{"n_layer": 9, "activation": "squared_relu", "norm_place": "pre", "rope_fraction": 1.0, "qk_norm": false, "tie_embeddings": false, "decay_shape": "linear", "train_tokens": 285300000, "steps": 4354}
Each number is 128 + 32 x the weight over the matrix's rms, rounded and kept within 0 to 255. Layers, rows and columns count from 0.

# layer 6 attention key, 320x320, rms 0.0556, rows 240-255, columns 256-319
[[121 131 116 146 116  83 134 144 125 159 105 122 114 136 122 123 147 123 109 126 134 150 129 131 131 127 121 116 106 106 112 128 123 116 134 125 117 149 132 130 122 169 130 143 110 137 126 129 104 136 129 109 119 142 135 139 127 119 148 153 121 140 106 137]
 [153 108 149 106 140  98 142 148 105 125 140 142 130 136 131 131 148 132 159 103 160 128 137 116 107 148 159 146 132 118 126 108  97 136 101 143 141  87 138 124 148 152 174 124 142 147 119 154 152 145 133 119 163 148 119 147 134 135 120 141 101 105 112 133]
 [138 155  93 157 137 125 143 146 134 131  93 131 143 113 145 111 143 113 107 159 134 120 102 114 157 119 122  97 134 159 135 114 159 133 119 133 124 144 131 108 125  93 106 123 124 111 153 138 112 100 106 109 106 138 130 120 161 136 131 128 112 115 136 131]
 [144 126 120 139 145 115 127 142 124 146 125 112 121  95 130 147 146 130 140 174 135 102 112 124 151 129 123 140 136 137 142 130 128 145 143 132 153 153 147 129 148 120 153 133 181 158 104 110 116 116 153 112 134 141 129 109 145  92 140  99 107 132 129 124]
 [146 143  88 126 117 121 151 110 161 102 114 124 133 107 143 125 128 149 127 122 131 130 143 138 154 143 137 135  91 138 178 142 121 121 138 122 127 131 127 128 127 115 110 129 137 121 110 143 141 128 135 117 138 146 158 163 112 156 175 138 107 140 128  83]
 [149 107 136 113 147 122 123 138  99 106 115 126 112  92 153  75 154  83 118 159 104 128 125 131 140 126 124 135 157 107 123 150  94 106 124 138 109 150 159 132 135 145 121 123 159 134 121 132 104 129 123  93 103 104 139 134 115 140 124 120 140 114 110 112]
 [118 190 136 101 108 126 111 137  94 105  99 103 167 100 118  96 167  98 129 141 113 142 130 131  61 108 125 129 152 152  82 106 138 109 128 155 136 128 128 120 140 129 152 140 119 145 139 132 115 132 169 166 106 139 142 125 113 114 147 112 126 117 132 126]
 [141 120 164 151 106 117 159  99  99 155 131 150 134 113 118 120 134 134 127 130 147 155 102 157 125 167 112  99 138 152 146 136 129 162 125 140 103 139 104  92 118 121 157 115 132 105 140 163 169 130 147 118 133  83 162 120 118 135 127 125 159 146 127 133]
 [120 149 101 108 156 157  70 176 121  81 130  97 192 145 138 101 118  83 107  91 152 142 149 104  78  96 103 128  93 111  82 123 155  99 162  82 126 118 116 183 122 175  79  94 149 181 165 127 104  69  89 115  86 161 102 110 133 129 130 188  92 116 130  98]
 [124 125 169 146  78 129 115  95 189 181 109 145 110  88 154 172 206 147 135 103  70 127  95 145 180 131  91 134 150 151 135 156  69 159 141 197  91 119  55 100 158 103 151 122  83 102 122  70 132 196 118  90 124  80 123 120 140 120 115  41 144  92 134 123]
 [ 75 132 146 135 122  93 104 101 171 144 196 170 171 158 129 198 128 185 113 149 106 105 122 133  94 120 134  61  93 131 159 119 133 135 124  78 118 148  91 189 191 129 107 114  75 107 148 117 165 148 173 128 198 135  94 134 146 126  97 161 149 122 111 107]
 [132 192 137 150 181 109 200 158 116  97 132  79 150 176 234 131 105 166  97 187  91 138 141  83 110 150 111 102 134 154 101 185  94  71 119  82 137 151  82 134 163 120 199 172 235 175  87 143 158 151 115 178 148 122  81 140  98 144 202 153 162 128 194 106]
 [150 175 138  66 195  88 134 146 147 190  76 215 127 101  91 140 102  70 165 139 178 145 124 108 152 115 109  77  97 190  53  56 128 185 130 182 158 173 164 135  71 153 166 106  92 125 157 158 181   0  36  82 137 117 225  80 255 125 197 100  97  93 143  88]
 [139  81 123 138   0 171  82 122 216 144 144 132 129 121 152  59 108  57 117 113 189  50  78  97  72 102 148  66  84 110 138 207  41 161 107  99 145 120  95 105 169 151 137 131 111  83 159 115 133 150 107 176  29  47  65 136 189 114 211 183 186 155  93 152]
 [179 115 109 172 132 171 147 139 200 162  99 173  46 115  88  71 101  68  53 188 140 164  80  90 105 160 114 105 121 153 125 181 143 124 196 103 114 202 140  80  90 111  91 196 179 200  85 212 137 125 124 119  57 209 127 164  98 176 170  88 172  77  88 200]
 [ 87 131 137 221 175 101  89 136 140 162  94 131 107 120 240 101  43 191 178 169 144 155 194 101 137  98 181 188 153 157 130  49 112 121  89 107 108 100 187 153 156 166 114 148  94 115 221 149 102 191 105  93 184 196 143 142 114 115  66  97  94 154 101 104]]
# layer 6 attention query, 320x320, rms 0.0535, rows 241-255, columns 256-319
[[168 125 119 127 126 149 114 138 128 131 133 127 123 108 107 125 108 131 131 125 143 133 130 123 133  84 112 143 124 125 128 138 112 156 134 100 122 105 127 116  84 111 134 116 135 124 105 133 148 143 123 134 125 121 111 152 116 143 140 115 140 115 107 126]
 [141 146  93 108 107 149 131 145 138 130 112 108 134 112  90 142 130 135 133 107 129 141 120 135 109 131 142 114 100 131 115 121 107 133 129 115 124 125 140 124  98 143 141 150 157 131 165 170 140 103 153 125 125 147 139  84 133 107 147 149 132 115 114 127]
 [111 156 111 122 139 156 118 154 127 123 128 150 125 123 146 147 146 108 118 160 107 115 145 125 112 148 140 147 121 133 139 104 130 109  79 100 141 130 132 129 121 102 135 113 134 115 129 169 122 118 148 136  98 179 133 124 129 114 149 123  89 149 147 136]
 [181 149 152  97 124 151 132 150  84 153 141  97 122 134 119 138 117 132 159  92 108 119 121 132 148 119 137 119  82 101 116 128 117 169 167 124 137 127 134 157 145 172 171 130 160  95 115 145 146 121 138 123 129 119 149  83 156 167  92 145 177 112 131 117]
 [139 194 143 129 149 144 115 130 112 115  95 105 154 156 127  87 141 153 118 101 113 122 146 133 130 132 148 117 125 123 116 136 137 138 124  79 121 108 132 124 100 142 140 122 118 139 150 120 123 142 158 105 105 127 123 112 120 149 161 139  88 149 126  55]
 [107  86 150 164 119 109 147 111 120 132 134 136 150 135 138 155 116 145 135 123 121 141 100 129 111 118 142  83 122  93 127 126  84 135 173 124 122 151 158 132  95 155 112 105 105 128 161 118 119  68 105 143 136 102  97 122 129 115 124 149 123 107 144 167]
 [138 139 156 125 167 114 105 140  98 112  82 137 121 100 164 134 126  95 116 150 160 117 147 132 142  99 121  82 166 138 100 153 120 153 105 135 116 141 146 116 118 159 146 164 126 146 130 108 138 119 147 122 128 129  91 129 121 143 168 109 133 112 142 110]
 [142  96  39 114 139 143 135  90 120 146 174 163 168 122 114 106 131 142 119  92 104 108 133 151 124 106 149 101 122  84  90 106 146 178  99 129 164 145 156 179 168 101  81 118 148 117 134 132 104 131 113 148  83 159  94 133  86 109 131 158 120 103 101 121]
 [ 94 136 115 126 107 131 162 120 123 151 162 182 115  92  71 130  80  78 114  88 179 150 115 149 132 115 215 150 113 105 147 132 176 188 130 114 146  79 116 158 163  96  71 173 130 157 155  92  78 196  75  81 145  81 155 114  95 144 108 134  97 148 160 178]
 [112  78  89 115  86  97 144  58 165 126 170 100 122  93 179 103 151 124  94 147 103 213 134 172 101  76 121 102 149 119  95 121  25 117 115 128 105 145  50 118 159 180  74 126 130  90 151 157 141  88 163 134 239 103  95 164 128 133  69 165 134 129  97 114]
 [158 143  74 134 178 123 160  81 162 142  27 142 156 181 225 113  91 193  97 183 138 176 192 115  97 119 151 112 106  88  95 162  96 157 123 157 137 103 137 146 155 120 118 131 149 174 160 166 187 149 203 119 129  52 130 197  65 111  77 151  81 153 167 181]
 [136  84 106  66 120 189 187 116 134 202 169 131 171  54 104 123 144 111 105 177  59 113  85 200 152 143 198 138 154 138  84 141 117 154   1 101 154 182 113  72 120 121  51 100  63  75 218 108  76 155 134 125 140 126  92 131 108 160 207 239 117 132 113  53]
 [111 125  99  79  87 214 162 156 167  88 229 153 145  84  88  87 119 109  63 161  80 166 168  60  77 136 124  69   1 168 210 132 153 144 153  56  76 110 111 152  64 147  57 166  61 184  32  98  84 180 146 135 136 185  83 150  90 156 186  42 204  83 153 108]
 [ 85 182 197 178 167 176 113 200  69  92 112 228 127  32 102 137  51  47 128 158 162 132 133 144  75 214 136 166  94  54  87  98 139  71 165  82  65 131  35 132 127 173 202 177 146 153 106 166 122 103 115 146 112 148  82 151 135 182 140  84 118 130  59 176]
 [ 77 138 132 158 147 120  71 142 176  87 118 200 103 132 152  98 130 161 114 112  77  89 101 168 184  99 100 203  71 105 158 158 111 135 123 170 178 139 171 138 112  95  74 103  56  96 121  67 114 187 182  89 190 133  63 118 168 100  83 116 186 101 104 176]]
# layer 6 attention value, 320x320, rms 0.109, rows 224-232, columns 256-319
[[134  89  68 131 102  74 166 142 175 127  52  93 111 194 156 118 128 102  18 104 121 107 151 139 133 101  90  87 179 135 143 138 149 132 155 161  81 129 155  93 114 118 106 165  82  98 112  93 129  94 141 122  93  89  69 168 157 152 128 104  54 147 113 109]
 [201  98 173  92 114 132  79  98  81  92  50 112 116 151 181 114 124  81 111 181 164 112 140 104 118 128 136  91 117 149 115 103 135 135 126 122  89  69 141 118  77 159 115 197 178 106 161  79  27 174 153 147 199 106 175  98  90 118  96 148 151  47 123  68]
 [119  84 103 153 174 109 156 132 125 123 119 162 162  97 115 145 123 142 167 183  91 137 114 168 132  80  45 125  83 128 191 131 118 125 168  82 132 164 152 133 146  95  80  67 108 156 165 117 129 109 193 123 134 129 142 144  98 153 154  76 115 134 139 104]
 [134 137 190 110 155 113 126 169 144 209 159  91  42 124  82 139 120 106  72 124 120 114 167 122 118  94 120  64 120 117 208 147 121 117 105 118 165  73 149  99 180 125 160  91 193 128 126 102 101 153 138 131 119 125  93 171  96 123 122 194 144 101 130  76]
 [144 149 114 117 118 153 123 106 229 157 142 115 154 188 146  77 152 121 125  74  92 111  71 101 195 153 140  78 105 189 149 167 163 110 118 132  97 125 164 118 137 133  89  67 158 147 123  76  74 124 113 189 173 152  73 113 152  46  83 144 196 116 148 238]
 [101 182 104 112 153 178 149 175  99 141 146 149 128 125 158 152  89  51 157 116 137 120 123 165 131 133 153  62 175  66 184 182 127 113 149 108 186 159 127 168 138  97 134  55 127 139 181  96  54 158 113 207  97  79 126 121 148  96 114 114 108 121 127 145]
 [171 152 153 121 107 104  81  82 173 120 194 113 161 126 111 140 102  66 132 174 161 102 146  94 125 153 108  98 117 162  95 203  89 144 143 133  50 158 160 138 184 104 137 136 170 144 121 168  36  92 115 130 130 136 172 158 102 137  87 115 117 167 109 170]
 [ 90 137 133 217 103 117 145 104  63 151 130 108 181  85  88 133  92 142 107 167 129 164 112 122 114 149 158 116  95  59  90 150 101 156 118 154 153 108 121  94 102 100 114 146  94 134 165  57  95 135  83 126 169 193 169 127 118 116 142 105 163 141  86 138]
 [138 144 127 158 137 121 176 161 168  86 146 104 101 111 134 117 133 124 170 108 154  98 123  71 135 132 147  92 136 198 103  75 113 112 107  92  89 168 121 143 124 160 161 102 143 188 101 108  84 146  73 148 163 164  82 176 179  65 124 192  94 101  61 128]]
# layer 6 attention output (transposed), 320x320, rms 0.0904, rows 224-232, columns 256-319
[[ 75 155 180 127 137 107 105 149  81 158 110  96 127  87  70 144 160  93 124 119 140 163 170  53 229 116  83 112  89 113 105  88 109 113 138 153 187  91  90 178 112 171 162 213  82 130 149 156 110  84  89  92  95 108 199  88 125  72 146 155 151 138 104 177]
 [116 110 108 136 125 116 106 154 135 140 113 171 126 146 162 101 134 147 135 119 116 140  73 169 153 134  89 135  92 183  98 180  76 116 198 126 166 219 152 145 145 144 150  71  77 132 130 154 118   7 165 161 129 115 174 152 161 134 123 106 158 175 115 116]
 [157 141  98 123 121 172  91 195 153 104 153 120 169  79 140 151 132  85 129 101 101  64 143 152 161  93 130 100 138 117  63 132 100  92  81 129 152 122 122 222 110 137 136 114  97 139 126 157 164 135 197  95 121 130 100 104 123 162 113 145  85  94 123 162]
 [128 145  76 181  66 148 146 135 181 196 140 139 196 116 114 190 106 122 161 154  88 168 117 154 103 129 120 209 126 124  62 111 197 163 190 140 133 118 116 182  81 180 112 183 120 121 123  88 109 129 125  82 100 115 133 120 101  70 109  99 168  67 148 140]
 [113  72 121 139 143 160  98 204 115  86 123  99 120 124 137  76 119 149  91 188 177 131 160  85 101 159  50 143 122 157 141 104 184 152 133 135 179 140 131 147 189 134 164 126 171  73 139 108 103 115 120 109 180 161  97 112 112 204 142 125 163 124 138 114]
 [133 158 107 117  93  63 111 164 101 142 138  92 130 145 101 137  82 163 136 112  79 120  48 147 133 121 111 160 162 135 103 125 130  62 161 111 186 112  99 114 146 176 134 130 174 170 114 117 140 132 139 129 175 151 125 146 109 112 141 152  91 143  81 135]
 [147 127 105 187 127 127 141 163  90 247 154  82 108  60 175  99 127  97 170 119  73 133  92 110 154 150  71 120 160 104 122 164 163  77  95 143 168 119  68 190 149 127  26 130 157 130 202 131 127 175 149 161 121 172 112 107 128 117 137 130  93 174 126  54]
 [165  90  96 107  96 120 152  86 199  43  66 157 150 140 113 157 128 129 147  60 117  96 118  86  81  77  82 106 124 131  60  67 123  41 142 116 159 111 116  78 126 192  91 101 135 148 154 189 113 105 155 164 113 148 118 107 121 124  97 144 140 105 156 131]
 [241 137 159 137 142 121 181 147 157 149  95 118 111 155 145  81 111 123 113  99 117 125  71 119 106  97 110 201 140 126 182 132 118 146 164 147 143 128 133 103 100 122  85  81 117  78 214 155 119  86 170 105 123 154 146 152 142 162 153 116 105 139 121 140]]